From a checkpoint of a small transformer trained on Wikipedia.
Architecture: RMSNorm before each block, rotary positions, untied embeddings.
Each number is 128 + 24 x the weight over its row's rms, rounded and kept within 0 to 255. Layers, rows and columns count from 0. Numbers have three digits each. The size before them is the row's rms in percent of the matrix's.

# layer 8 MLP down (transposed), 768x384, rms 0.115, rows 198-291, columns 144-191
097:146153131112104062102151135129123173137155111151129132087100119147101142123141117111113132112129085146125128100084110160137142110069140137154152
094:136146195070157105122095111106155122127160156140111134149112151103143100156163130157091130154127140161149124142126125121093121095086130114105169
103:126144143193152110082123111155130144125139137148138134168128166097130110124131140109147123087159115086145137110120103094125125120145132109144111
093:132137132160152123147146120098086134144117105108132136135132158167148106105122092123152118156143076133118145148147080137190116129127088118143152
094:156143178137139138140110132127161162119148134083133092166099124121114081124100092114137108152123141141103095096133137118158126118109152156121139
095:103190110121105090086150127111109132141150127101155142108128070140117101127117135118113123130122183117083151106140148107117078166059140127127099
104:111111126069147113128125141129125178112137106084104138139140176169115115122099135152159152122151163109151121132107139102079130140125098143129099
100:133134098131133156146143146121126111115122118098149151176127168159112132109126144180149111142117095112082115164102124122096071127150142133115159
100:160115114159105131131139123188102130101188091096154103129136167147161153132144129155078134111141118127122150077131113137142091098169133086116087
096:152115134113154093154090124105135137116089142174150119116138132136176130126138130149127168113123130183155093160168109135131113144118121116073151
100:121102142162106144165132150167158117117125135154127140140098122143118107131086111097139161184102123137120158120148109126155121103146097154137136
103:152105152136122130118156101177162134112133131142130088123194154141152137090145122116092108125112166137123147145140125143130107114154142128123105
099:123081153210152125137148131117168143139120147139094134100110140120107121110117120106150170125116143163116111164131142155122121151082117165105156
106:130136131194162137174144131118151100153173071139075116135134129148141140109106125117090129160115120119124162098080116114135166154103069127158103
100:187141092147132174124117127148113155059149134146133130139116104149112124140148117107121144150151117131123086111151130116142115070125102110074120
089:136146145081134125119120105132108134129113115145177144140111135097110127131094156127135134126097117156140143105094147133130115161114090163172132
101:141141153105126125154096168175130096065117129100113174148111107128117158142122128138195138157180099135119131122137120105132088095111158072142150
094:138101126130125176152150089147150112142128143110088134150144139157117155112154110158120107153137134115176095166108143124150132153154104111119129
098:120145126114112111174129135174114101148081164119122109126123112124126107128140150136170162137167135072165120148122107115211122167152129081104143
100:162133138202135141112144137153107092175088132136135105156116076124128148127174143109110144164161136168130122118114127145126111156105159095124087
105:149094123110131144119105145133125056149125168115107129166117152083141152143133157094124074112115128122092138090120190106134095113126084108146126
093:150170140155139084100133136105171099130108143106147128171157188119144152153114136133115185142121136101146127083121156106101144143137185126113121
101:162110133162121091140120139110125100146136138162168131103135139137148108151176176092103133106101107129141130155078097098123190118118091129104102
096:120109157161166113148169086141116119142144108138132125128129157132152084099126124140113117157097113156149173125143130142151156120121134135153111
100:151142158027106152107117120143155128163157143144114129116110133091127087136124145139121119129131113155126145095097107148129147140124143142147158
094:143075120107127140140128108114130148095136174110087118146097131163109132100133156165123106117119111145148126090124125117147119098147157139120158
102:109125112123113129142098126147159142098134103136125111110171116109068148188160101149122133148128097108165149156083100156083141105134124123134134
102:153125149154109132143157141061153170144074167160090159100114109133125147129109141145158129162130114114098107128152168112129116134132102121114131
104:168133152155086152111128117119128117112132119137126090141109184180137134097095104134126114085085124143145141125166130132188115116164111106094149
103:135113150094147119150110120129119115112130113142133127160116125132146118122110152133114139097145167123126127151123125097146153140110107107133086
100:144122139106109136121137163103140147147108126123106139113120114127145128118134103110134119119178104120163081105145125127099137132147150152124157
097:127137128126119149126121118109126139133146182102138114132132083112104158114161124116178085133139108154115149083141157151098146150131107137111120
107:141129136099105134092149125086152118135083146154139125094124103144135128108100099144120133130127135079120120144140127105156122132149135103103132
098:095153129086151122151100095098158114155151137109145097119111125160122121093128136152102129121081159132103149125125138136073122134124169097133143
105:136136132104109100145138117114108124159139138118117160124102122153097066133144113108126141131095164102132153138091118108115128118112100111122098
102:088111113129143128093129157118118096124103083099125129170153117133138099128117120126170114130141132168150142137137105121176154122117153142143119
105:142132109136140167105135127145116096151130109113137119090128123123133145162164174126144139132101084139120139138123134108094102109102116129120137
104:130105110152143104122151154137120108162116152117129092117099115137140192130148154165167119118132115142136162162133098137113124157139141097130074
098:134116112102116123118132123147125154114132096122100116122118184129129114112137152108127083102108127139146117116112119115108109164137170155130143
103:138128120107138173188087130123181130104101150099126152104150146114132113126067104131130158127155146144143147105124114083127149132112146166109106
100:159114060163106072053125105123119088125089140119122087137128135101077116123090142108145136154129126098102101112132111097174126104100138094113183
106:105148083164141097112120124122112127103148135127107129164107125129146115176151072077148103103143098128159155148101100108163091124133094097136115
101:164090154140137102180113127147119105152145122167085156143144114092137140136109110154095170078119182108106143123131135150124120144138164149118109
095:171133086192107121121114129121125108117092108147149066085112143098134129139105159107182143127128123179128127154128110137158085168155147112117122
098:135103172131102164134119128132090139176106138115100162163071141136184150109150119158113125093130109098125135097104125077151134121108164129081117
094:110132169132134153161105119138083162116091140150111103121115087130113074147112111164132183163104135126162123133148132169112114085107167140109139
099:133137146081129127160158102150145117123124142130107105140110108133130138211103108132149107117136120128110125133124075114160115120082139115103120
099:178118108131143109179132133125121120127153132105133146127126135146197130087132145136095091128123140095106081130114110148104150135148136153109121
095:122161152137115113151092160135135156155152144088108105135149111130099096127123136117116118157148100103138138140119130122132126155136073120167130
102:101157080148130130109098123130126123145127132138130111160161113118109161143110074144151174116133140131132121119072139080080132142132162149098174
099:133149106133099150103129143125118081130157127115150102131101114159095149113097086142128100096105142101100120140105134139197103110134105133109109
098:151159108143132167118109170078158139164133091179121132131115073119106101148161149171144102115096136160101122099133056119131099119103104143150060
099:146089114163142108133122095138128111155103124115148102121122089115068125104153137101117154143117202134121123085115152120132156128141153116144131
089:099140104126117166140115111120128152165109129107105087119114125099138128159127099132116082122137086079140159123163178132123165112190154124115121
104:128115131091142153089151171115083121122127129149105140159137115119141147133147127140130119092147114130122162130123157140156118124132174109161118
101:125140122112102155138105133138136153133163159145174129109149122150113108162124103150141151086092129104140110136135123086155158102100149142119133
096:125142115136142144135140135122102166115141099169117171123106116098153127171112140104127162134107133144137123162121161131138137130126086120156170
105:146145099173161080128158129141125126104108134167148128116116067151119155142126153183111095118125158107148132118148135126139135110157121126100119
102:125157143155098123187118151112100147167131109157159143121079112127152132145120078132114117158112165110083120117108119166137129104179147125145112
100:147121119111108146157145114148118110156157129124131117147105136153115108119106135117147139129138129133144127133091136081116164149128146144093142
099:138081114185131169138171108157159138143113139142165130131142128108089161144101165147127104135110114096118114098123143119168102125119148144058188
099:146130138223159131114144126115146125109156117082124164109127106101122115102105143154125133135125150121172144145101166132119150138134143159134081
104:123155115119128114125131173126117130112104090117160146161098130115134080117144145132112139139136146164102114150121142126106130161113076166138084
103:143121109079154079112097141119112108138120138078141127124176081098080167105147110108158158098163124169109190132142152120147152118152131142109113
090:153137145204139144155086144146109168119166152153125136142112144079141120138134131097113139129133104143134120085103151094149114114143147134129140
101:142120116154165116103108174163109107150123150112114125122145130143129146100076131143109120100108164085140171107110127078110115071156127158147146
103:120144109102146121159168158125123140127115106142119156113137145087157108133117094133110088147119097143144181172138097136170132120079116123153097
092:136105120156131174207096176134104088121112142130174150122153111163156131126128072103109099127112160099110125076153148136124141137136153128150084
102:109175148147135136096144142111140157121117129188178121153111114181090127066129139119085151112092089109128180130133159143145144113049132108164135
106:113100144141142146139116113126096129126130103164107124102131088165142160133142116158140153136124127135128115099121124116116096127150148113142127
103:157080066065124123133114152123114124197127156155129116137145117121112089116106130124144145142097137148136142124082155158121099080095160109140122
102:120091138161115168146096123124141129125131113116118145158126127130139092101128101117119138134143146120107105122147111124136180165121179161148114
096:149141094084112128107115110123133080129142114130139156114098086147146117089070133101103121160138144143115145178123102134159132178126143170144155
101:125164140150168153142116150054099152162124148151160118157159101131151138111137134123128110144124153118133139133096121166125125107136120167176122
096:145114165112182100124128167138142095111167168156124118116147156149149056096127144173121099133096131119162152137125172105184153107156115117160164
098:137107139112146098127122153147150099146131131143121147141140148157132150114164150107123099166107119145143123072150116128124156160120142140124146
105:110124141134117119106130145099091113129133123109098123116109110130074129145143122126161130093132126053080193140148123121103137175131118097110140
099:089175133127140168114141128148163093153138127148112130082117060131109106131121110131104181140131147116155110130112148068126136097115149158158120
101:132127141160127116108135134146095101123148171174094131120162120110129106082104113179147126110120174140100130115122123142110160146124126103153134
105:133130057123143123090148098153157138119113131103096184178087136135119123155118141076098127124144110119133144138119136101121166116132108096152129
097:166153109176135163138127092135141135163117149158124105128128112114167136113147084148143164135138143143112093102140152109137138156123123190089114
103:084116144138156138162130099116153127097134096143095120142148091122133133117212131113157125126162090090151108133150145166110092126119103111125157
101:146115147100131125106108164163148137108125117123153139101167108119120126171122147112143100154082118133168132119119134111124119122121135136134119
101:152095189113113129130147107132128124127091131146166136101157125167118125057115134140127163103101102106122085118099154164130150148145143123162116
100:101128113133124136130168159138163122121100108116129172154154151132200127158156076108133161135140142111104099115131115130129121135098107124157150
101:101114145101102114080128127133089124101090111127117137099114141157153157151126165177110104122140130135146117121145136124107146190165169121127111
093:124134104098170138129133150180105107132135145128182129128126092150142117119125141122157135109113139142121111148124098112111140129165134130074139
097:141189106113100071128100109137125108099128179157191160116093109123149096147168134094106145139126103090109115117109108135113092129146101169137110
100:131101126105173151159105133158134120098117112108125110142145163114171122104137143151121147138122167114125157143095122102146151120110157134112126
104:107113103073143111136140147090113153144164117104111115107166115141143130110158123156163133115125121103125077139124141158138119126135109160120097
100:113135152183119103108125148110146095141142111174128129115120108129082106120138170143120117171136136132131149112140145147081105163120148098135144
099:122150136079109126094141106148185152140125121122101113133095138151111133158169111106103135111164146138105103091162126114135142113147137162114144
104:161126119115098113157154130142142170122122116117153094109133145070150116137100130127188155131107167143139127172119176098144143116110151104114076
103:121144110115150130098133107115074106136114120106114121133136138112119102100099142098142126137123181173103096119159118143168100130133143114132114
# layer 8 MLP gate, 768x384, rms 0.114, rows 199-292, columns 144-191
096:140175082135115171125162151125154114108117116104131113124114128113122135054120132145135149158120156103141114093132087134131170115128113126101112
104:142141130076149112123125147138115090101104145073158091137135119149113125106117142120123120130132167135143177116119139174135180106104101111113108
090:175162139107113135132143145188120168110116139136164141123085153110137129123141108080105128148115126125127127144114143098146177155118138106141141
097:135165130118138142148110098121123137128115130082108162112135165102127131109174130099132101157159112121109101157125149147108133146170159110097156
093:121134119134110128159174148121113137158146142185124135151113128084145143123174103087126143097113141064118133123121085160109106135087117124127111
101:119154119103113148116140120120091146124091126113136108113128145165116153067101149139104171106125153148110121180167106189135139128149123133178166
106:139108140132121134166170093162101140140125074101115113116152124138107149126167166112110150144139107153152123134202124151156116090165112139157150
100:104105090136156157144150122154153094124124105158175113142186124178149068127119154132122133145128126133082134175143140137189138116110101139133095
104:130102142098132155190104099105118175124148161079150118147120146107131122175096117118141111133133118097080119143152152127075097141120144120084115
097:149070087160107126135080145151146132130149071093130152131172112127127159125126097112122097118171102115140084135097159145111100087120152155131142
103:106101074132148121121160131147132097128157122105107143158147098152127157168156120125113122107115128165141171103118161145111066079123137147129106
100:174128112118136101141131138168141141106126161148110157148122098133135142105184117125140110117119125124126125136134142143112160120120118127088118
106:059146124052129117128141118111177103172110137138138135162107100118172163127090145171132159124149090146126142132112147116108134150115118129166086
101:107121120124112137172131167100161157132092147160126157146146090101114140125130126142104126111120099181078110128138135124142168133132128122145114
089:141140120132142141119072130141109124158141096157169129150085130101157123101138108163091130116137145154093145132128104148118142133102124110119167
099:189106122129155113097112083119141137133083151136097121120177127151143046142132136128122117095146149091134148132144105114104157157121133145081127
098:129099171118149126155202106141165071159106111112142127112131104152119137118123063146122105146137130118143130163113130091136047125113109120112149
100:095094120130109178096171118122119107134152100121136121167149091138119181127147124135091102109138128117139107131107157106107141109094093142124138
096:163102097123142115084128130143159119118091104152095114096133103102185133116131136172135110106118136125115090095117153150160083113165131152184096
100:141121099135176141123135112145118152109083131113160136127134101107138117089141074112148101134129122162151118131160121104130149107126111118149101
094:135165120128142130171157143078119114128144174102138129169108115138141193121130137158133128126120131127145075156097136114163121081138135113152148
104:115093127121163125119128105087122133159110168117131162128160135120100139138160128157119112115097112119111114123160161131092085152077154102117104
096:120136140112135126112178082115132132114116094168110125141114148105122127126109110111115127133150142137106152139182118207112122134078131160110088
105:157101109105167152092129148107124123154135177093160133097121095103104130146114086139137085092144097116128117098139144136134140128099133108144121
092:133103121087142177132082150140151172122159111128112131135115164157132106158163084162108129132129133166133104105163118158115117139128097123094154
098:147088116132097132163131145132126130115120120095145110127149147151104149124162169091116102161143153106147113063127156093084140112130126117133104
100:099133174127168079135136163139120162086160109055117093119136113127145152096104091140104148134132151122148136153116096118136106129133167147103129
102:134042099091144156128156152122088109096181116121117115114138136165151095103124139163126139106131142076132181144133142101135114112101134120131098
102:107125143099101172174151110119113151112120114169094144144132150122128137167135073120115179132146136138146097101127164148128117107114116114110104
102:143123118103126130103134123144126142167118080139117112162147140083125136090128171095151159115112160172116134127112109081121173127111111099152162
097:150176137133201173108104150168159153100138135106133147107139140079098100133134129129165101187140103107101099111104122134147137130129118113105135
104:081132109133146126148113164117122139089106116159151131106137123117142130122107098124164110156210096057110129133108147092135129126094145097114136
099:138159138078175097132119117173156140131131125119119158122116125114148135101130142116136155155104076103146123145164126097131106140111141114119176
101:159126110171093135128117143120149138132134129113108120100109089086171092119124088113161141150107128118121100101099175125117112141155193135148112
100:141100136133134124170138138129118104139121131122165149070119102131094131154147130143152061101159130117120146104134123105093119141069130149140151
102:136098134094115142125121135155116095163105098079144172146102110105139125117126118081111148143148136085119133190158149120050111149180132150122111
099:146154153100148110161115095142151154146170123171142129123167110108116096163118117101111164122137112170132139142132118141093141146091121119141136
099:135089153090130126113094129156115134116104100143074188128103160130173121118161126124125113158095114109120101140140177116107082139106112175124087
102:121105113134151204129103150140149164129084109127163093114118145096112107131138110110112117132129123140136142140117167129127171126121176150124126
100:110139096135118133139170111112120156109108125171138058106096153139104113118118118122115124136108116164128128141104116103164082142112120144163095
100:129123130116176144127133111129152094101139128094136135154110140086104122115120131092065146134108151107101149140113132125144131126164170107118121
101:115136097150113164122131181133150082134078102165089120116122133124196172146135135147149142124108123143110176128132144105137096076089133085108119
099:132156134146127133144111151120138132073169133091083160134135142172134124125064093125128178101144087158141107181100124126139113135098153145098131
097:124112102118144153095147169116122107085129091136134138142149101161122116160135165102126147121142107139119114180097143142110071143123152156102090
090:098132120113130118130117133144125096158129129114160172148121136101095094103159115103120135109096101093115134130179081122144097133132156073147147
102:123177125087105146146143146131112140058118083133110110128132123152157110078129140194141148124153191129112182146086152109142105110123132166137100
096:108098135124157158125128119172138120094101129161144121123138124101100123131078107139090152139099153141101116131164152126094152133171140154170147
093:078110113095150135127133119103134118182115116151156099109120103081094124151190140135118121134128119114116130158116134187081094148135134132167093
103:103123123111137124120120129092158108103165107105086096098148161109130109110083084098108150149125093126127119141127097097153175092100147146138110
097:149144126109130170172136133117155091131119118113149126101100150104086156137092131111180140158145151078124122145130135149156163126124119126141139
094:134105160087135114130172123141109164131105143139111095106140121096133101143098074124138110138106101139115094155152123138104140143134152088094134
104:175132141144127116138135104143119136121098062102095161094133125121106151162122112150139130098156145141139105123130125111173099100128116117142123
091:123117117103122093138135142127091100117144134129085155124102154107117143147144081153145146152160135136109108137136160135111109076198130107123140
102:131138134098156139128164146125099177144117178135126169151119132135138157100096124107076136136155130102156143096114140162130114106139104117094144
098:126173081120113138151144124116089118118135128128097103130142136131167123100132094152128113134172105086129122136134132096143122136096105114133172
097:137127136101154128190133144154142142137139118145121094146154122132121129141116127147099118133104166139138116129094119140162119113106104123102111
105:089129115124144139143099164136156102139148110124121149135130119106110131137118145135118094114154162148112148135120140114127137100132110067071119
100:162101097158133137110128192129133141080126154111112074144149120152099129127103125099140132151125120074075120176139104131119149139102125127118131
100:128115150136121148096100141108123158121116075094093077099107081127114117112147155178141151163155132131098112130172163146142108113112116128097099
095:146130108089136181119109133141120126128142134119138116158144120109105141182127119101180142147133137128117129159136094150120078142088152149117121
091:153109139130146098140119163162110142153128136130118120130135097154108141113103129119097115136114133155139080117104092116159123166114073130148185
099:124114112129141067126139172104157113109129094129142119164108082175118140131158101138154157151126159103174140189153125125104121144121111138111121
103:162155127121111099153119092129135161147105157117111131113117165105128141138174114150174131157157154134175147152138111079136108114119134110168132
092:134146103106120124137133116144098152144090154165132118115140167121134130131111144086147114126143134123131134123141187142131104096110141127147098
102:120112102156134121109159115139092163149100154117080133101133128133118180136097138103125144156132123119160138128154101098136074137143121095117145
103:110120127126120106125123150165130123113120124129090153143168137120107146112132117168111111153125095086133063134120105129128146132118129133099121
094:182126122098142124137104156151108114147111082110153149138104152126134144115105107106178084156098124136159143140108104151074145104131139122137133
101:082130083073119129087140124114137133149125133133128119135119142148130184098128117125107088107099114094124145119126119128106137135098159122106112
098:111129137132117122159165165116135123140132134154129097100147099107145153135124127147142115083112110165124131150162115145125134147098180121167138
101:111089109126152097146116098113126080094135096124112108087122112125140111115144089133150130199140134116155093179125149152119128168104099151149123
108:110106119108155121104161113136113167083098157130157096122120114164109101124110106134133109109119113115115164117134101101134116131094171139142119
082:131147133106146097130132102139107103142133101167148132128120150112167137153125099104114111156150126104118126138143139126167117135138089138134120
094:141137115134121176143127142152154119136097136126127099115136150137146153096116129121167127088169121113114080095152122111164114169133158125110123
100:133158129126106152133072120144128152144110126170136144180145127109119141105139110148092130131090138107112148164199088100139115080112148162133161
096:128140145136147153128095102122125101114100088147183110175116082118099080115137132156137127103151151125135114144121121138104133164138134108147147
102:149111083109132100158084088107082093131161150138118154128174137097133134124164155156182121104104135080125153126141154148124111149172135145123106
103:097131109138157110167134154133125114086108152165123084111162128111123123132146058152143137128139121121108106158114123092109120147165117145120136
103:149164094132093124112146172122116101147153126089157104173135141115169136120130128107121116147104106158111109165112140092140112131076107147166136
101:165129081090115141125161143130091133145135114183129095093122102139114121116116121105083128167135129137103157153150157124145156123093138115129128
094:191143138104093163087100138142124111161102128143135120164117126116119093128137099131123097176136155113089130157110109112121095109104092069171122
102:087141134085123149171138124102129168140164110166119125123147116104116138147101104148177162144111129111123105123102114129108112148094119100142136
105:140135155099115080128136190104140168141133147146161151096161130099113114110127112103152162132113133157123153130106120108116104105120150172143119
104:123075126076072165127144151146129107129153114161155150128122068107149106143166164125117136157113131149132132145150137119068129113083117133154100
103:073104137068116152153075141116115145096107097136132173117144154181165111154126143156121077147156100107094126121097111173097126135139166125133126
100:091145090149151157102110082135175126071128103138123153118166133113104114173195129092143095111119123160127121133148117116153104154111134144096150
095:095139094118106136114108151134106139120157177098213103106134178148126115131140103110164149149137138137072156110122120153132132104138116120140119
095:146151088126143126119126161174118090147117095150132117110099106132116076099125116089143112135091118103105141145096192138160152155158107128080126
104:103126141161110184161135149099136114087126113124125122169131138100144166104154130106111121163173126112129113108152129091129111109137133149124108
103:124126130092089094104147134119091145105186088117095117146136100119141124151159106148145141074137088112136161113145125109145138146114149108159098
094:185139097131118114104122139138102144139143111131148149112126139115137134105121125154148128135160131138122086123106144159113128149149103116128127
093:141101165132118137128153092123155116130156106115137105111102127123107147098127121133125103133145131161152123189154113109156105161152134119140132
102:128137131055110148149144173146111157131158154134133144117151136121114177125101114131137129173115070111089164123132103105128131153153098159091118
104:126107145093150094130111125118141099131159115175158109137162128137129108120149124126134104112099110117121128119120177099150123151130118135127141
102:104128179133095170099144116121145131132141141098110132126100136109124124136129132139124158140110109144106129095107117122135079171151164104139127
# layer 8 MLP up, 768x384, rms 0.12, rows 199-292, columns 144-191
094:125102130126110134117095131151120090129123146144142137124135128161128133120076100116169086093156117138100138160129188160102140117128109103166108
101:103123117152159113121115157119111186132128127150142157166124097091084168098171111129127120123143105115148089123161136162082130113072124149128164
092:174117120122111158108125112163135136129125110122162198159154163151113104136186126160117111117155168144119101160128131134118168101109153109120116
095:123129140198146117094105150114136106085133108140136148182137120120144098105164165155116106127129134091110104135151074125124170174134153151111101
094:114134146094102151109123094119118142132171103111227130100152140144106124099088127151133118142098110116137103123127085136101159107103135116111121
102:112085149138122126127131078128150150088142128139083108077157107107118093158146119137124105109104134138107111167145111125120152115098125116140155
105:127125133122169120109141175094111077138141086168145088126089133168126126084112165096128093134100138140119124100134133124143128120098183144141145
103:152095113130122097125131117152106140117102166156161120164119118164147135087087095134110164137115145140105134141121167146097102110142094133134153
096:108109099120161124165120125094133162160113137165121137127151129113144149100089189155116114122117137124138092150177148128121129110101109124079146
098:197131129134144167085110141078129107136111154136151139108119073145145086113122158137122116154158099122135115086128144163107116143109106134141137
102:128122110125162114109100166111107134139154127132120137122154120129158105156118110169102178152069137125130134158094167078162142109078105135112098
098:119080155152103113137118140112137129123135122130094121138113110117129159114142105153102137106149124156109092126164154127133124169092111154126161
104:121121134117170136116129108153114137131141121129105101091098104101139091145119121126163110112130135162121163141121154125125103163100139064129136
105:182124182132132112111103146125148134136140130106124149128135125131099144142153105144081132136129109126114084165118123071121129143116089138157123
093:139157171110124135099156137085134133123131085161189190154127128126125090140147147121189136068148120154139117061122107125168155094141133140145126
101:094130108065116131138110150136156119052185122137095148171121128158084123123139077104162119125113106136127078121128168081113104099142107118121160
095:109126097104108145140127097102142119105143108060106141073144107119111144133113150173156136148151127112129108097071120109105165132152087102128166
095:156123116188112105122104155127072126104128100123134146169134165083106122134099110154148121124171138162153100092147106129093110118146127136101111
097:122089152135121112113146098143138121136135100145105118147102130150132100163161099126140093158101121107117126129085159117143074115165104141124112
102:185119167137130104094117160155121128119164182144135138150112138142148123111097120130119094161073123108121144099160135107158169139121116132109091
088:110103149109128118096101124121091141126113086094172148141133164132110121155114089122161124143132140102106157074157139129158137146147134130136080
103:173136095130146142146074154115118120123144144180088103116124101109153103121102179118135113151103128138088126130087119172178156126154143149135129
094:120106138150147133103142153087109089170151154109159125141133084141122141162121113150120131150146139122148094085094110125092204101097113085132143
106:092150124147124134147103112159145190142145114144107140130160127136112149095131140137113165096097118186161169129150104113131109135111104130123116
094:128115075157155145150108108133106113091122162120140112160102137129137109130093099142147120150127097126115110099100107132135146102170099117128150
104:152095096092097165134130114120162149152127120113119116101104100143109127134098090157135121082152128145152118127140086121142111111131076082118137
100:132144122062161125114142157144145152101173129139136107164120154148121093116131150157125155125132170073121122147179144078069094142130161158149130
104:186156120113086126141155139139122081109180141126119118159171182154124102128135161127103143147113124150084110134116155095107101118126095129116131
102:109130128126130163125172134102106136123145142150088105152126143201155143171117120131104123149109132132151144119145138170126143157114113128105170
100:137121126115113109150117092092175109150148117140104100132055098126136118152122109097148146094122105102180073132131161090171188114125142136120141
094:124151143129170147122138149146151156106116135154132179145153194136113107153119127163196114129161119147134088076165133147157109133119117126055125
106:111090098117097125140130133142105117169138126069161150112121138116138155089140105123126118118120133095102119129139133089121130106134130141102186
099:142081126080102130126149098099125115137133110156087143125134115164148119130101090143133142101149100145154130115130132150102124162105116094141129
105:155091131145102107157142119124128141065141097155149110129154132127114101087153143102101086139113157116122151137152116103141111155098111128158126
101:108174168139140132079160079112167102146084146177149124143102160147087119135102139134127134139122124133160120151122104137120107101159099113181138
101:128096147120148124120146188126079136120152080117136129135125117092157108107120126126115126159117151123150124120174150130119109140149122131117109
107:116089098083096151108162126106130150089141149107121085181141145120136139145077152218130161135138122131142135138132096146141137128192154116086081
103:102114156155149138109114123148091134154091132139148126094143148106129120138128108096134101131178078114111119151135152134136130119125103086103106
104:158155109128169130157112135128098121142109134098111170108133124119155118186159139099106116118107133103124131143164169113100183093163152142128113
102:166135104136141104100139122086095139111072167137122146116085116160121112154122121114150102160151124160061166100093134131134105124120122139138153
103:141163121151099114146153114117093161114137095155170199083119126140150103085120142111098111122095138105132106141162125161143080138095132126134117
100:116103184116124122123104132127073132103136139113159138165127114136143107101152145153131160132145163139144143165096103145127129165134130121095133
101:122144077178100134131084138121175168117097094093121147110196128139149094162125122146104117162111132130157153104108109120106143120168144148149106
094:086117157079178117119078118130138115069131147098121085114137121140084115132101119109155098163134165141127141127124096125159117111124096147151163
093:110111142124149137150130152125078148138113117135103130104077115176117111102122103160118107084110123182162172127099122075134134097116138143159175
100:142175111148103124122135125106115124076128095155137132124133138138150130154140102115114136134148144151086159124140166118158137094145154152131177
095:155117107119144130120131078128103094092133130138099162129122138121138092094143148134101110119168103117127135143202138077086175124151124144121136
092:138110140136141119133156162119126117120152155144118095128108109197144085134141120143104146161149090077159189151127128169118113171109132123130127
099:088137109134112147106126121088149140100164151152163151142147136133152183096122175127126151149140168168129116134118134142157155147145178138126148
095:151111102171169136160134122165150138096108074132092096118128130138132099106131125146135125101177093146141126133129145141097116121115113146126117
097:138157134145071103098089116125160125081097139117106151147132162157131142160104145130131080099119103180130114105168084135140107105107124130144085
104:170156129153129107112106094147156103117145144109122107188153116116190151153104136176155154125139151127128144087122124145176121070138123135126133
090:171088114090131127164108143135123105144134120137134093144142123078118161119117083138129134120089101141123186124166124121105118108171115100095171
103:121141141125093101134131112120140122120129157106106090163107114163153154122144115122147150105112105145110101089107120108092116090118117117147072
102:076102099100138130153148076122124099153119147138115160106108098124163112169113151113113164114156120144118146148162126115131145088102158115117108
095:153108189150084156138101102129101140151135114131095162156110119111149096127147088138133121153135100151155104154200110115118154133159076150134164
103:139134111138121137150184109163140116125123135157083136163116116143111144123131118142109149085141133143157196114128085121143163110145168124110184
104:132136134130159137135155166151156144122142083111128091143134158107101113089131133119086116088103146091101173139168113165134146114101112107135086
104:104099141134119130109099126147101136114118145098135091145134114130144173121064128127125106111129117096086177099136111169149138169123131147146121
096:100116126093144101078085096108142131130120141140151126118147145138136138126147144135091187134108129126133116133136072147097149123121109124140146
094:078079140107119103114121139117139102113157106109126079101159130108161152131119158106131130117093114163114096130150149127149098109105142166124134
097:159125116087165111154171136138113139117120075135114105121117098151104123133080195105111111116165101184138101195118140174118120143083127147132125
101:112095137072158140118135153139159122110135090127135166183106087134088138135119104111109130132159166172117153115175107128092147169143175178097124
091:145119117112126096167138143154134096134108142151125136158165124150146133105128128139137138137160166128107155133086163162133115090108116121125101
099:132127117155113074069104143152123101138111116140146120134099158141137097139148131126091099168120111121112128128141157131096089137133088082120133
102:126135099135151095133125134086104128111170088103134091140127142160157095137153166075102131170115149155124094128143166108118111110163111151119142
097:106163096136167157133152183117117135109128159125178105129127143114131145099122140132158143104145121144151126135134116099105108088143180128107154
101:127120087150137125078171102135149109129129153139120133148128119126099164134158153130096076088169140096148134109097131090126120136108142129108162
107:107112103156144129136146120159086159082180113127125174094142112169105160163133136157129173147150112110114121103101137130131116087145064153103130
100:145127138111089134120096137116136080116148135143121082152104120118124082167117116147091133147122092140127151155123143165111127136114136086101131
107:107136146136156164151161115133117112099093126110148108116136145139109127101124095153099141143149147145153145149085136095150124120162103157109153
096:128118129096082143109140104078153097084114100149115187126123095092154153162138138130147125136136146131147147184124147120119146110074134125133128
097:147073155167121097122125157133126161121121163148117174101120131153105114145126122127153168129121140138116101121122186161114132128158108146129112
093:086136114188117096123135160095165125113138147116142138151168094141092109142081145150102129142123108112119081109076157138134155116133141184165158
098:137104130122114108110116107162192155093139132087097096125141138132152161161111155136118110106107122128151145098136117109134162091129116110080135
105:120154153118105134135132154104127123143148144127119149101159104157090071105097123088173123120111123089144142119102151126117135154102159133131083
098:133128108155123132136087125106088142121133156164110118125081124130138091141155101114128131140112130147175106124137115153118126153133101156108126
098:116069119172113139136144159133170174108152160141143075104139158130076147125155105132184135151134140142151100137119089112149123117141150126108152
101:124115184111123142114132109097146108074133142113101161126110123103141125140128137125118166160080108127122122103177169159092136114129124149097129
096:152141116115107089146104119153102112146109162115097122129131174146130169135113178187132121080165110145120136082112139095147097138159155111123121
102:172142138110131110138139123114134123122109106117138143091185106111138116101117158126120119124134121123171125153120091121132167148143106139131130
099:106110175105183139148141125101144135096102148116102167098149130114150127163114152100141142096093132122099148178116101111135128132106125151119113
098:139135113094111114115137129161123151084108111153116163107157098151152129112132094107090129115125127155122140199133131120154104139117112141098100
104:118123164161179110123155121179146097116118122113120151164087134098163116165126125146158144147101145161109118089155100138165153157083133099156147
101:120111105155126119143124133129105162089098121168121161147119162111109119163094076116152128162152120101145122140112107086133167118130095162108101
094:127121117092154139129174142120094102100175139142123176111128154155140085089132104180170137158100106141151131135176117102096111087113109135105143
096:099136097115121089150146066100116150141134106141127162148143107142093145176117090158101147142093132163123153126144103139118132123075167111175125
099:127161084108111116130197159124120099113101186122120134109125110133167118152133096130118163132150162126116144102164129147090121152116127133142138
105:116130109115127119122169107111128136138156155148139082125126145160127158130140158151124138171130136148138133121157130160130143107108159100188121
097:105128108096105154127119138128122151141100129149086133102111138109130125105155123132097124096073119095123128108088098111114157127118107126114109
096:149143182114163170171167150086123167159113134120085139132157132120144118144165099078143095160127122115147122128152160132118162162156092112107119
102:105169107107100157148149159133131087100144149107127110085159118126121116128091153114151108112119145157123135118109119117143165110146104143132159
102:153152123142152139109134106109168176085106150147129155157115104137133131125157117145139138102138131102071140124104150110124116164115153101135118
098:153124146111111085112134159128134112146101168129109097108137151159144122170149163149167149153148120132115120149116175143102103132134170107126086